Each number is 128 + 24 x the weight over its row's rms, rounded and kept within 0 to 255. Layers, rows and columns count from 0. The size above them is the row's rms in percent of the matrix's.

# layer 4 MLP up, 2048x512, rms 0.19, rows 1448-1500, columns 128-191
size [ 89  93 101 106 105 107 107 105  99 101  98 111 102  97 102 109  94  94  92  89 105 106 115  96  99  91 102  95  95 100 111 127 107  91 125  97  95 108 109 108  96 107 106 101  99  78  97  99 104 106  97 111  88]
[[124 128 128 106 103 130  79 137 110 113 133 142  81 154  96 112 165 168 171  85 120 115 172 139 145 165 107 139 124 137 147 156  88 116 107 142 191  90 146 167  97 126 144 113 148 139 143 117 167 105 142  73 159 122 111 188 102 145 122 194 115 128 150 128]
 [141 120 135 122 101 140 146 136 164  90 132 126 151 126 152 105 143 165 103 115 107 130 142  43 135 132 138 138 154 113 140 114 126 171 145  70 136 105 129 152 113 111 134 127 127  94 150 161 152 124 123 155 123  91 119 123 106 169 106 155  73 203 122 155]
 [140 140 136 161 113 113 178  83 120 114 158 130 118 117 158 128 129 186 184 126 100 182 151 145 159 146 121 102 134  91 172 157  79 120 116  89 105 163  85 117 132 151 121 170 113 150 118 119  98 103  69 122 113 162  97 122 171 103 128 121 133 160 159 112]
 [120  61  92 187 137 130 114  92 191  97 121 113 101 138 134 159 116 143 135 125 141 140 117 104  97 134 170 131 117 141 116 127 117 136 117 140 101 143 148 140 153 147 154 134  61 113 151 151  78 164  99 119 129 107 146 137 129 146 135  67 113 146 113  82]
 [108 101 149 110 112 106 122 140 118 104 152 120 129 155 121 145 139 161 146  86 147 121 109  81 147 100 132 199 127  95 108 118 158 121 120 106 104  87 146 123 146 124 100 131 125  92  83 106 105 151 164 117  82 103  97 107  81 124 126  82 116  95 126 131]
 [140 161 134  91 152 107 137 117 176 102 124 122 155 151 119 111 147 142 156 126 132 113 110 131 126 130 122 112 129 113 130  92 121 118 146 128 123 187 181 105 139 123 114 106 146 164 142 134 134 135 141 150 120 157 133 150 131 132 103 157 116 114 135 124]
 [121 146 134 150  98  97 111 164 100  94 108 133 119  78 142 154 117 167 143 144 113 166 106 114 150 141 107 113 144 166 113 107 142  88 134 129 111  85 151 145 120 124 104 136  69 123  94 121 123 109  94 108 134 118 101 178 105 158 120 151 124 129 115 109]
 [139 122 160 163 119  91 137 154 122 134 105 115 141 133 170 184 142 154 113 103 130 166 120 113 129 136 111 110 138 108  79 114 146 132 139 155 164 124 108 109 129 152 142 126 126 146 116  87  73 146 129 139 170 127 119 148 135 132 152 175  94 139 124 111]
 [114  65 124 136 142 108  96 128 143 106 150 136 147 159 130 118 121 103 143  97 116 144  75 148 140 118 117 157 166  96  79  88 137 126 124 108 121 108 139 140 131  90  91 120 126 122 120 141 133 109 126 141 116 157 121 155 138 155 132 113  83  94 140 110]
 [ 87 123  80 118 137 141 123 133 176 125 112 119 147 149 137 104  92 126 120 155 144 160 112 116 130 132 126 136 142 160 145 159 119 144  91 131 130 167  87 167 132 218  66 146 123 132 147 140 122 123  90 122 149 150 113 118 118 159 150 116  83 125  81 144]
 [146 151 175 159 148 180 125 137 118  96 133 122 146 132 157 123 117 133 119 122 112 158 102  96 138 157 103  75 133 111  94 121 155 148 139 138  86 145 135 119  98 122 119 153 110 144  80  76  87 103 107 183 131 122 147 139 155 102 138  87 160 143 142 156]
 [128 117 116 133 111 122 169 107  76 105 129  88 138 190 119 175 142 109 150 108 166 107 149 146 124 137  84 128 132 135 131 121 147 170 110 179 114 152 113  92 152 146 179 160 121 107 138 132  96 126 130  96 133 124  93 131  78 137 162 147 112 117 132 134]
 [126 156 112  94 149 144  64 102 149 105 126 158 102  63 138 127 152 137 114 145 136 145 116 173  86 137 157 112 106  79 152 124  70 132 144 170 150 137 135 113 115 134 105 121 125 129 129  81 125 117 140  99 126 109 128  91 139 137 145 133 121 102 132 145]
 [129 128 134 104 118  82 173 134 153 148 117 169 145 164 114 127 108  99  93 133 130 168 123 135 150 151 142 141 120 114 152 103 124 135  96  81 149  68 141 136 135 148 123 126 146 102 126 133 153 102 143 106 103 192 145 139 153 151 156 113 135 130 120 137]
 [137 110 138 116 141 115  88 159 152 105 123 157 134 108 122 151 149 113 161 110 141 102 123 134 109 129 156 143 118 144 115 131 148 126 120 125  84 131 107 117 141 115 110 113 174 128  87 143 135 145 123 168 162 104 130 141  70 110 144 101 138 154 109 115]
 [128 129 124 124 129 118 126 105 106 101 142 128 148 149  85  96 139 150 131 130 127 116  98 147 138  96 160 136 119 112 150 160 131 126  78 113 109 124  78 139 150 156  98 170 169 172 148 172 153 103 124 121 124  73 140  74 137 140 105 142 151  69 137 124]
 [116 156 116 163 171 126  87 147  88 123 147 137 130 129 144 128 133  73 144 143 107 148 121 125 121 175 160 150 105 162 185  99 131 122  96 102 109 148 117 134 134 154 134 144 113 147 130 130 116  87 101 125 129 161 132 120 165 153 187 127 129  99 120 124]
 [147  74 115 114 111 136 130 143 120 147 147 153 159 107 140  83 132 138 120 123  75 120 106 147 143  97 112 128 120 105 146 153 109 191 100 141 111 133 150 134 146 123 141  78 142 124 126  85 107  90 137  89 128 168 132  92 120 136  94 116 144 125 164 127]
 [121 172 158 152 102  84 139  92 133 123 144 150  83 121 125 140 149 122 118 126  70 120 130 143 131  91 124 136 123 137 128 147 124 166  88 146 147 117 187 125 100 115 131 124 123 128 120 104 101 136 109 207 176 146 108 107 127 117 171 156 127 131 123 124]
 [120 129  81 133 145 129 136 135  86 148 132 116 132 167 130 112 118 140 162 124 118 133 147 116 133 104 129 146 155  96 132 191 154 144  81 147 141 107 138 132 147 102 149  86 166 149 142 127 163 134 154 113 120 100 117 127 155 106 148 140 172  84 104  82]
 [112 123  75 158 123 131 137 120 175 113 172 140 151 161 142 153 142  76 106 136 108 125 152 111  95 131 120 146 120  95  84 117 126 131 124 127 158 111  97 152 121 144 149 178 135 131 118 109 138 155 144 121 130  90 124  99 138 110 118 135 130 125 121 125]
 [153 134 121 114 129 154 162 113 111 113 122 118 143 107  79 141  97 137 179  88 102 109 136 121 141 103  87 124 111 127 135  99  81 165  88 132 144 115 101 132 133 135 139 162  88 152 126 120 140 122 118 152  89 116  94 126 113 112 138 127 116 157 124 134]
 [133 105 155 111 135  71 129  92 154  95 172 134 129 109 137 118 134 132 136 175 135 134 126 146 169 128 179 163 133 132 128  72 110 201 133 144 104 113 149 117 120 144  95  57 140 173  84 137 137  95 132 128 128 110 187 112  76 104 155 108  67 134 134  85]
 [124 152 169 143  94 118 102 135 161 130 157  96 103 143 176 122 147 138 139  92 158 124 158 137 125 126 139 136 143 119 124 123 113 136 144 196 154 124 117 146 143 165 139 163 171 128  88 126 124 119 147 105  94 126 130 125 107 111 115 118 108 159 103 120]
 [138 156 104 140 161 156 148 137 151  89 136 125 104 154 122 161 141  78 102 135 113 128  93 130 148 127 153 123 135  99  77  98 133 166  94 109 137 149 158 115 122 124 160 181 106 107 152 173 115  79 120 111 119 169 143 105 143 149 122  73 120 160 137 129]
 [125 111 126  67 116 117 163 155 114 141 116 106 121 141 151 155 158  85 122 135 140 117 137 107 102 151 129  73 122 124 120 136 135 118 151 103 124 129 141 146 105 148 125 106 128 119 155 129 112 117  99  97  95 149 137 110 140 119 159 103 114 183 124 113]
 [ 91 121 111 112 112 137 168 129 131 142 100  75 121 114 110 133 130 147 183 160 107 170 139 140 141 105 119 145  94 142 107 123 116 103  99  95 106 130 168 136  96 116 132  93  82 116 150 150 125 125 152 144 102 168 119 140 134 108 124 147 131 176 150  80]
 [106 137  99 141 145 122 155 145 137 138 102  93 135 159  99 125 144 115  96 102 100  92 140 142 142 153 149 158 129 103 156 126 160 113 150 111 148 129 139 138  79 112 118 112 107 120 136 149 118 104 139 120 175  93 123 163 142 146 165 160 106 146 169 128]
 [137 144 136 147  85  97 145 150 140 135 132 123 140 122 122 123  97 116 150 132  96 126 128 111 151 192 131 133 103 111  93 127 139 106 132  83 168 143 122 154 145 131 178 115 122  96 125 134 141 122 109 108 116 153 130 123 146 142 116 144 127 112 145 134]
 [125 113 132 130 149 109 129 139  96  98 150 112 129 155 134  97 121 156 129 123  99 119 132 135 125 116 126 135  90 133  98 163 122  79 111 110 106  75 154 143  99  71 103 108 167 135 136 160 125 164 140  96 110  90 146 146 129 119 151 160 131 157 139 120]
 [127 112 155 101  97 120 136 101 126 117 131 144 130  84 160 126 131 143  96 135 122 100 139 123 127 128 120 116 104 139 141 116 127 110 153 138 137 119 126 150 147  77 173 172 120 125 122 132 124 118 120 135  71  96 154 133 122 195 145 121 132 163 106 173]
 [114 120 174 145 112 152 119 133 116 105 156 137 145 147 146 170 128 132 124 113 162 122 137  88 112 185 118 125 107 107 113 139  94 113 124 131 170 131 167 138 108 107  86 118 121 140  80 171 115 107 124 148 106 129 164 125  51 139 134 129 113  95 118 126]
 [134  75 127 119 150 144 135 102 147 113 141 143 168 130 133 144 136 148  91 105  65 115 103  93  91 126 118 124 112 111 130 120 136 140 149 167 115 145 139 136 120 163 118 109  87 121  91 145 158 150 117 113 102 102 115 114 152 150 127 109 123 123  78 120]
 [133  90 177 149  88 116 177 112 148 134 136  90 135 107 144 110 144 158 124 134 143 133 125 105 139 140 137 127 115 140 126 105 125 105 165  80 155 134 137 108  94 119 146 126 119  99  97 153  90 151 133 163 130 169 117 135 124  63  97 114 132 100 108 115]
 [129 126 142 122 157 120 125 125 138 131  92 147 138 120 148 133 140 123 164 169 102 180 108 142 112 136 146  79 124 118 112 120 133 141 106 137  60  97 163 123 152 122 150 135 118 130 118 132 121 124 142 109 170  75 143 115 123 146 121  93  75 131 146 156]
 [131 137 174 110 131 145 150  72  82 119  88 120 144 101 121 119 128 114 104  98 133 128  66 117 154 112 108 146 123 144 107 109 155 176 173 115 104 175 160 152 116 130 107 168 137 152 111 130 130 161 178 119  89 141 116 134 135 128  95  85 137 106 137 138]
 [130 113 121 103 114 114 152 128  87 155 110 132 167 116 136 167 109 154 111 155 150  67 139 129 120 144 133 139 132 125 113 170 151 149 117 123 120 135 112  93 102 123 160  93 133 122 119 159 143  86  80 176 151 118 137 114 118 119 148 120 126 127 153 102]
 [107  67  84 169 146 101 135  90 129 135 141 116 146 166  93 149 138 138 108 144 123 147 163 140  80 171 170 113 120 107 145 138 118  98 159 104 146 143 122 155 107 128 149 135 111  93 138 172 130 110 104 130 127 107 111 127 140 123 100 154 147  90 132 150]
 [140 139  76 125 144 128 142 149 139 110 148 157 106  91 126 132 121 169 137 162 133 146 127  96 121 143 117 136  94 101 106 136 128 114  82 143  81 147  91 125 132 128 129 114 115 157 132 128 134 154 191 144  87 122 146 102 161 131 143 137 101 133 123 102]
 [121 145 134  96 141 145 146 102 158 142 142  81 110 145  93 158 110 158 119 189 106 122 156  94 136 153 126 137 121 166 129 168 189  76 159 137 158 152 122 140 169 170 152 111 109 124 131 130 127 172 149  99 160 126 134  85 158 133 121 116 125 119 106 140]
 [141 108 113 140 144 102 100 103 169  91 170 157 117  95 121  99 191 138 153 109 129 110 127 181 158 129 114 144 103 116 106 125 115 150  86 125 151 124 103 154 147 136 112 141 107 119 140 141 145 147 125 122 127 100 123 127 170 126 111  91 132 106 156 118]
 [117 107 104 119 143 119 135 132  78  98 121 143 131 109 132 119 175 120 103 134  90 131 130 151 116 144 119 168 128  89 152  99 118 108 154 148 114 145 125 131 134 174  96  96 157 123 161  69 150 122  95 129 146 142 135 129 128 105 118 156 122 135 131 119]
 [139 172 204 132 127 117 138 154 154 132 131  90 132 127 108 138 131 142 135 114 137  79 149 147 166 124 124 112 135 124 164 168 112 143 164 170 131 125 162 131 110 167 135  79 140  91  92  59 111  96 140 125 135 127 104 118 140 153  94 150 166 105 161 147]
 [182 152  98 100 179 140 152  93 113 122 126 107 106 126 136 160 121 157 132 107 134 116 122 145 156 164 133 155 128 143 127 153 144 150 114 112 153 105  92  81 143 133 136 156 123  70 153 147 129 124 130 142 106 149  90 150 156 109 120 173 164  87 121 128]
 [151 124 177 153  68 108 113 135 152 135 110 116 124 119 112 120 144 103 164 112 121 158 127 164 154 160 109  61 131 125  81 107 139 163 128 142 156 118 114 108 134 123 161 123 113 119 114  92 119 173 159 122 148 154 135 111  95 152 108 141 129 128 104 136]
 [131 131 144 134 109  71  99 136 101 164 103 135 136 112 132 113 120 161 128 102  96 159 117 109 110 144  88  80 127  83 142 118 159 144 121 160 163 150 111 117  89 187 125 165 123 118 145  92 164 100 103 145  94 157 135 130 122 143 142 165 133 103 148 151]
 [163 116 117  82 105 130 110 144 137 137 111 122 134  87 119 121 132 141 121 114 137 129 140 109 121 128  93 136  98 112 110 108 132 177 168 131 125 141 111  95 128 130 125 171 155 116 139 165 151 152 111 112 148 143 131 129 160 120 103  86  96  83 113 113]
 [127 133 154  92 105  90 101  86 116 131 129 121 157 184 126 131 166 135 120  90 118 121 118 119 112 124 139 128 125 133  93 133  81 105 147 149 119 185 111 155 117 117 107 129 120 122 145 150 167  77 131 140 157 116 120 156 153  94  97 132 174 118 146 141]
 [153 115 113 139 121 135 141 134 150 113  98 115 129 126 109 122 159 155 118 125 124 139 120 118 113 149 147 175 149  85 152 154 144  93 166 144 121 130 133 162 106 125 153 123 151 151 162 133 133 119 135  99 137  82 176 139 158 151 116  97 121 139 140 149]
 [121 109 134 127 111 123 128 126 104  98 118 116 130 114 137 143 105 125 126 125 117 147 146 104 102 154 119 147 131 113 120 113 155 132 161 168 143 145 137  82 123 113 134 118 148 139 155 141 151 127 154 104 115  85 110 144 103  96 156 148 127 105 159 133]
 [ 98 149 123 127 104 105 111 161 141 115 137 129 140 128 156 198  98 144 103 108 142 112 139  88 131 127  81 134  97 157 124 176 135 160  67 107  99 155 134 135 149 129  96 146 155  78 126 110 136 104 133 118 131 167 142 138 138 143 110 110 127 163 132 106]
 [165 157 141 158 114 114 127 130 137 121 148 137 151 116 107 140 137 133 143 120 149 169 114 145 139 128 139  68 160 161  88  95 152 108 124 141 108 124  95 141 106 147 136 124 118 125  79 129 150 110 106 135 111 176 143 101 130 133 104  92 107 168 149  99]
 [127 127 150 123 133 121  83 106 178 150 139 133  97 119 155 115 117 117 149 126 135 129 109 121  53 153 150 138 100 168 132 141 144 139 123 124 117 129  97 149 129 175 102 140 135 119 121 138 128  96 105 166  98 137 143 174 161 131 127 138 115 121 103 137]]
# layer 4 MLP down (transposed), 2048x512, rms 0.0477, rows 1448-1499, columns 128-191
size [ 94  88 103  96 103 104 119  96  98 108  96 115  99  90  91 102  98  99  94  91 102 105 116  93 100  94  88  98  99  95 115 127 110  93 128  99  94  95 110 101  94 113 114  96 107  88 100 104  97 103  97 139]
[[134 119 171 155 121 133 112  84 184 142 136 181 147 111 147 126 138 134 115 109 106 152 123  72 128  94 118 102 156  84 152 134 107 149 179 171  86 100  92 125 144 144 106 116 162 134 127 156 125 163 108 101 100 150 161 139 100 159 133 134 100 124 147 105]
 [155 114 145 134 160 109 164 101 119 133 107 121 121 155 128 120 129 159 119 146 155  77 140  79 153 147 110 114 151 101 104 117 134  89 136 128 115 116 145 119 100 145 117 145 148 126 117 132 147 140 124 121 108 105 149 158 114 120 134 117  98 124 152 100]
 [ 95 135 139 115 131 102 145 121 136 135 158 144 120  85 104 106 144 118 136 126 138 106 147 146 107 119 157 136 153 184  94 152  78  89 148 127 127 127 133 133 171 126 179 200  76 118  82 154 102 165 164 105 166 147 146 145 124  97 114 136 102  95  75 144]
 [122 190 122  58 122 163  88 152  85 120 106  99 130  97 125 135 113 123 170  94 109 133 121 161 111 109  85 116 134 145 111 151  99  89 167 108  98 138 143 157 128 138  84 114 109 159 136 134 116  92 121 137 129 154  82 136 159 146 147 110 177  93 139 167]
 [137 107 173 116 179 109 118 104 143 145 172 120 162 147  90 131 113 117 112 126 100 132 139 145 132 123 150 223 133 136 179 132 119 126 111 129 122  83  83 132  98 130 162 134 142 125 142  92 111 141 139 105 140  70 136 120 145 130 116 134 114 123 132 136]
 [131  89 166 164 105 140 171 139  94 158 123 116 121 120  97 160 130 131 131 143 144 136 127 148 150 124  50 119 139 157 142  71 108 147  95 138  91 142  97 178 139 152 164 157 130 124 121 138 126 112  87 146 113 143 170 120 126  68 136 151  99 140 108 124]
 [129 133  96 141 138 107 149 114 118 124 121 146 165  93 151 162 179 142 125 108  98 132 100 138 152 117 102 105 152 142 141 165 128 153 128 148 100 125 162 104 130  96 126 133 138 100 142 124 168  91 125 143 168 153 129 130 185 126 121 123 126 203 129 121]
 [ 92  88 155 126  58 158 138  96 123 139 126 149 121 151 130  93 132 132 101 142 107 122 131 154 133 145 138 141 104 132 150 132 127 136 143  81  84 116 141 132 146 175  92 135  99 144 122 153 148 142 137 130 119 118 136 153 160 108 143 118 147 122 155 132]
 [195 166 104  88 134 123  65 131 133 101 135  86 109 145 161 157 120 105 132 117 154  92 120 144 138 160 128 129 162 144 164 132 106  94 140 124 131 132 181 122 147 128 142 125 108 112 168 166 158 149 116 159 117 152  88 179 166 142 142 148 156 126 162 149]
 [107 135  82 164 146  82 146 153 137 217 119 144 106 113 164 114 120 171 115 160 104 119 100 137 139 130 111 129 140 106 146 117 130 121  69 164 107 166 127 133 127  65 122 133 171 101 125 138 154  90 126 132 109  95 120 109 120 132 132 113 120 105 188 134]
 [139  98 137 150 117  95 150 107 128 158 100 122 119 114 128 124 149  69 149 141 136 138 101 113 118 145 135  99 100 132 141 130 148 147 147 126 156 125 113 149 137 142 115 147  99 133 146  85 124 166 121 133 141 138 133 169 126  91 128 166 102 125 165 103]
 [145 174 166 129 105 158 133 157  75 128 147  85 123  92 110 168 134 155 113 141 121 132 135 168 113 135  67 110 110 132 123 151 149  50 116 115 120 139 149 145 124 116 159 142  86 125 147 109 107 166 144 145 116 126 111 123 161  75 123 173 169 172 126 127]
 [160 108 143  94 147 136 159 146 141 114 118 126 111 141 122 102 149 102  88 162 163 170 184 159 132  79  85 115 147 182 105 156 158 113  84 125 149 161 123 160  88 139 190 182 118 147  93 134 141 114 106 133 143 189 134 146 123  80 140 105 137 129 147 118]
 [130  94 128 124 129 117 116 123 122 106 148 102 122 182 105 132 110 134 107 108 163 157 115 141 120 175 190  96 152 115 131 128 153 122 144 114 146 158 116 115 152 111 137 111 125 118 140 108 117 153 122 162  89 108 112 158 126 121 167 107 122 104 142 123]
 [101 180 105  81 155 121 114 157 138 174  98 173 129 143 146 167  92 111 128 103 128 104 141 115  95 147 171 122 145 101 136 105  81  94 113 139 124 163 143 158 119 132 123 126 125 130 138 130 120 120 118 168 114 156 169 134 148 127 143 149 155 142 134 107]
 [110 140 162 109 105 127 111 151  74  96 130 131 155 153 113 114  79 154 135 159 134  99 101 134 120 141  88  80 132 127 143 115 109 125 133 170 125 101 125 120 116  96 150 177 154 129 145 158 120 132 177 142 165  87 175 102 118  90 140 156 137 142  94 148]
 [113 141 143  85 100 115 141 124 121 131 130 123 125 120 142 117 109 117 102 156  93 116 122 109 101 112  84 162 170 119 120 161  77 164  76 189 128 109  75  92 122 138 133 158 105 170 135 156 115 145 132 172 107 122 156 111  98 108 143 125 111 146 123 149]
 [ 97 135 122 115 107 106  79 127 162 133 178 141 157 123 153  98 130 118 130 133 176 105 171 116 103 147 165 130  95 131 123 101 121 135 171 141 162 138 110 108 119 117  93 145 113 154  85 163 147 154 152 151 141 127 106 150 154 139 124 164 126 149 109 149]
 [135 143 120 107 158 163 128  86 106  94 155 155 139 112 109 149 115 104 141 106 127 127  83 126 140  97 163 124 130 131 158 114 134 114 176 158 148 169 122 159 149 140 123 148 133 129 131  77  92 121 130 130 118 155 124 142 165 152 104 156 154 139  98 141]
 [126 163 120 148 108 145 175 144 158 100 124 140 166 143 140 121 140 137 111 105 103 148 140 127 156 161 141 169 150 162 123 103 133 104 128 165 110 151 126 117 140 114 108 136 121 129 100 167  98 159 192 124 135 112 108 133 165 118 150 179 145 155 161 136]
 [127 163 169 135 113 175 117 128 103 152 143 138 106 103 178  76 100 154 106 104 140 112 115 134 165 147 124 132 154 165 149 120 152 119 160 135 125 105 127 122 105 119 126  76 140 129 141 163 119 129  90  88 107 149 119 136 167 115 127 158 140 142 129 105]
 [165 182 121 123 125 135 182  74 109 138 149 114 120 147  95 147 138 120 141 126 104  98 133 126 120 113 100 161 127 137 112  71 122 108 102 160 126 160 171 159  96 103 145 128 143  85 108 116 140 127 112 135 143 142 108 164 105  87 161 122 102 120 139 172]
 [142 150 100 134 137 160 123 132 161 174 147 108 127 106 109 163  91 115 113 143 100  90 128 140 160 136 255 108 131 174 131 128 106 126 127 138 112 134 147 142 142 112 155 149 151  96 134 124 151 145 120 111 140 112 127 165 185 155 132 141 121 129 139 164]
 [137 109 120 130  81 143 131 113 138 145 101 139 166  98 154 119 107 119 147 116 162 163  75 101 165 130 150 160  97 139 105 112 132 120 147 135 160 144 157  63 118 124 133 153 103 146 113 126 130 123  98 116 130 145 110 126 134 124 101 130 137 109 161 112]
 [133 113 120 149 141 128 106 139 133  96 108 106 111 125 160 126 122 142 115 109 116 104 105 109  86  95 124 141 132 133 162 102 114 120 121 125 143 146 143  99 140 149 144 104 156 180 170 168 159 155 139  99 111 142 129 133 145  91 148 137 103 126 107 126]
 [ 71 125 105 126 132 129 159 136 136  95 115 135 135 156 130 125 162 160  88 109 138 107 122 107 129 125 144 113 119 166 127  96 124 119 118 129 142 154 180 125 142 165 166 143 123 138 127 141  80 130 130 175 107 124 155 123 135 118 188 163 133 116 153 151]
 [132 131 126  99 140 143 153 141 121 129 148 129 140 124 129 112  97 109 108 109 129 163 124 141 104 143  76 142 155 114 187 158 127 191 163 161 113 147 126 157  75 116 112 168 146 157 144 156 121 143 100 127 126 140 141 115 100  75 144 109 151  95 104 150]
 [121 115 175 124  96 116 149 133 120 140 133 116 118 123  95 183 146 131 141 172 133 165 145 136 130 102 130  88  96 157 139  90  79 136 137 139 157 108 133  84 138 110 141  93 130 176 128 148 150 132 125 144  73 159  93 135 111  88  73  79 115 144 118 127]
 [146 125 108 177  98 128  88 141 151 153 137 101 141 142 102 113 170 131 122 117 115 154 147 125 173  86 130 157 168 139 178 141  99  99 103 126 152 107 105 141 106 127 105 174 155 141 132 134 136  88 180 112  99 111 160 110 115 128 117 107 118 144 121  81]
 [132 117 132 113 143 132 101 102  79  85 130 105  91 155 113 144 116 168 113 139 127 131  93 157 106  97 155 115 133 142 142 146 117 110 124 142  97 118 138  92 131 114 132 109 141 151  75 117 118 103 112 109 120  95 167 144 102 170 131 123 121 141 103 159]
 [118 131 160  89 132 164 152 125 114 121 140 139 155  96 107 109 127 144  68  94 143 169 129 126 144 119 176 156 143 123 157 106 116 110 138 174 122 111 109 169 182 107 129 148 165 114 123 132  98 139  97 132  82  83  92 137 158 170 122 100 113 144 105 162]
 [117 130 174 119 131 134 127 173 123 134 138 149 135 148 171 155 133 152 119  99 149 130 114 129 112 118 112 119 128 125 100 133  93 108 118 137 123 125 138  75 132  95 141 128 150 136  60 195 169 119 117 164 133  75  86 104 108 126 132 120 126 135 124 121]
 [102  88  81 157 144 153 138 145 115  85  92 128 101 146 105 127 159 102 130 139 113 133 120 147 118 114 126 128 141 145  98 133 199 100 144 103 124 129 111 103 118 161 153 133 163 161 169 116 140 134 175 112 113 118 110 162 144 120  73 131 144 107 111 107]
 [ 90 135 117 154 129 105  88 136 151 126 105  73 131 116 116 105 129 150 146  89 121  84 144 155 144 115 127 141 144 138 155 143 107 136 111  85 119 136 124 125 165 122 158 157 142 137  69 176 128 115 128  84 119 139 152 147 141 116 179 114 161  94 134 134]
 [159 114 180 130 106 104 115 126 116 144 137 110 141 106 158  94 103  80 139  92 145 148 122 149 109 118 136  86 137 136 174 118 131 112 128 143 114 147 150 158 117 116 125 148 133 105 107 143 121 131 138 143 131  93 119 111 140 111 107  83  65 115 133 161]
 [123 168 102  91 118 171 123 120  76 162  97 161 133 117 125 109 102 111 158 138 160 132 140 138 104  90 146 142 135 133 138 141 129 143 153 156 108 193 141  79 125  69 181 141 122 112 175 165 150 118 157 120 130 107 104 117 121 145 128 120 117 117 161 140]
 [122 125 150 115 123 134 121 136 114 141  99 121 153 158 148 113 148 158 123 166 136 113 154 140 121 122 128 133 125 107 124 114 110 146 149 187 116 187 154 132 123 153 139 107  93 128  95 156 131 153 155 142 162  94  93 123 109  92 158 120  84  70 135 127]
 [113 149 120 136 102 108 119 123 117 100 137 163  99 164 128 175 113 158 163 126 109 122 112 124 126 123 107 138 152 114 116 143 122 132 127 130 145 132 131 110 105 152 126 141 109 157  91 151 108 132 115 121 157 121 113 196 111 106 151 114  70 130 135 153]
 [162 153  82 132 128 138 139  86 139 171 140 143 102 157 145 115 126 113  87 157 131 143 155 151 159 101 142 121  93 111 119 148 127  84 153  97 125 168  83 123 140 153 151 159 147 132 113 135 116 116 135  86  96 126 168 123 173  90 125 132 127 141 118 121]
 [ 90 145  94 130  81 134 107 139 114  79 135 139  79 129  96 153 142 138 122 142 143 125 155 111 158 146 137 113 138 119 165 115 102 124 120 150 134 130  83 125 113 148  90 139 134 110 123 146 105 129 144 125 115 120 105 104 105 103 115  94 157 113 124 115]
 [136 134 155 120 166 136 170 136 118 127  90 132  82 102 150 129  70 160 137 147 162 141 155 114  76 139 122 150 140 123 143  81 127  99 102 132  85 121 130 162 108 132 150 102 107 142 123  71 124 121 141 101 127 144  85 134 156 130 164 140 126 113 106 161]
 [119 143 123 100 179 115 124 132  93 151 134 102 146 100 126 120 142 136 122 138 138 142  92 175 165 116 116 129 155 148 132 135 139 136 119 139 133 162 130  97 116 157 111 116 180 127 107 121 114 134 124 134  80 141 123 142 123 100 103 146 118 121 147 130]
 [120  88 152 160 113 111 104 141 122 143  91 151 123 120 110  94 114 133 160 175 212 119 111 159  89 126 131 100 151 143 204 148 109  87 102 123  86 170 120 130 151 155 156 114 147  89 133 128 150  90  99  93 122 114 146 120 149  86  78  99 120 115 123 107]
 [175 152 114 140 147 101 146  98 119 116 162  96 115 157 139 161  92 145 110 121  54 116 117 120 103 107 142 160  89 138  98 123 137 124  97 166 166  96 129 117 141 159  87 136 134  97  80 100 146 144 163 129 132 130 122 174 141 109 156 161 114 152 152 127]
 [118 118 123 130 184  72 108 145 123 114 121 145 133 153 135 156 111 133  92 112 120 133 157  53 107 114 157 149 127  72 140 147  80  97  93 121  92 142 145  97  77 124 117 109 104 137 140 175 126 105 138  96  99 152 121 133 110 118  92 116 148  76 162  99]
 [177  95 128 161  93 117 145 145 119 106 162 136 112 163 134  82 119 152  90 124 138  97  99 151 146 149 191 122 155 163 173 113 167 121 149 148  96 127  92  99 144  62  98 140  91 133 130 135 106 141 116 104 137 119 125 182 137 114 133 106 151 162 148 126]
 [ 79 135 100  97 125 154  92 124  72 122 137 129 124 121 153 152 114 143 132 135 168 131 150 110 116 135 139 100 111 111 127 102 155 156 150 153 147 128  98 134 116 149 149 156 106 126 118 109 111 177 146 105 125 154 159  85 147  68 137 139 132 134 121  74]
 [128 122 145 116 143  77 155 161 139 126 127 113 128 130 101 155 123 139 134 104  82 128 141 112 102 105 189 139  76 131 134 105 119 147  99 153 105 147 170 145 168 121 101  90  99 169 107 126 136 164 120 107 114  89 150 154 161 106 139 159 108 110 117 148]
 [ 89 127 148 122 119 115 114 136  92 130  92 115 106 137 113 141 101 139 122 121 145  87 109 142 137 156 118 112 156  99 119 131 171 133 135 150  75 145  86 166 108 129 128 106 132 166 184 151 113  99 120  85 106 123 143 147 132 190 123 127 140 140 109  90]
 [166 155 115 129 113 117  88 161 136 120 112 110 131 112 118 145 140 164 125 125 134 128 139 123 102 118 175 137 128 100 152 125 108 128 155 129 146 130 150 144 150 157 145 127 119 119 107 140 151 138 118  95 142 129 127 187 100 125 150 109 150 158 172  95]
 [117 116 144 101 104 131 156 166 124  93 161 109 142 135  94 117 143  98  92 138 142 128 104 139 134 146  96 123 146 166 133 131 148 154 131 166 161  95  92 134 136 165 188 179 110 171 136 173 105 180 105 118 135 156 102 128 135 105 143 114 124 114 116 156]
 [128 184 137  93 141 178 123 140  81  95 142 170 120 114 139 153 119 122  90 122 114 139 121 145 106 135 109 147 113  85 174 146 159 132 156 139 161 127 159 132 135 119 133 156 121 115 134 133  82 150 115 107 180 124 136 142 118 102 127 218 128  78 185 108]]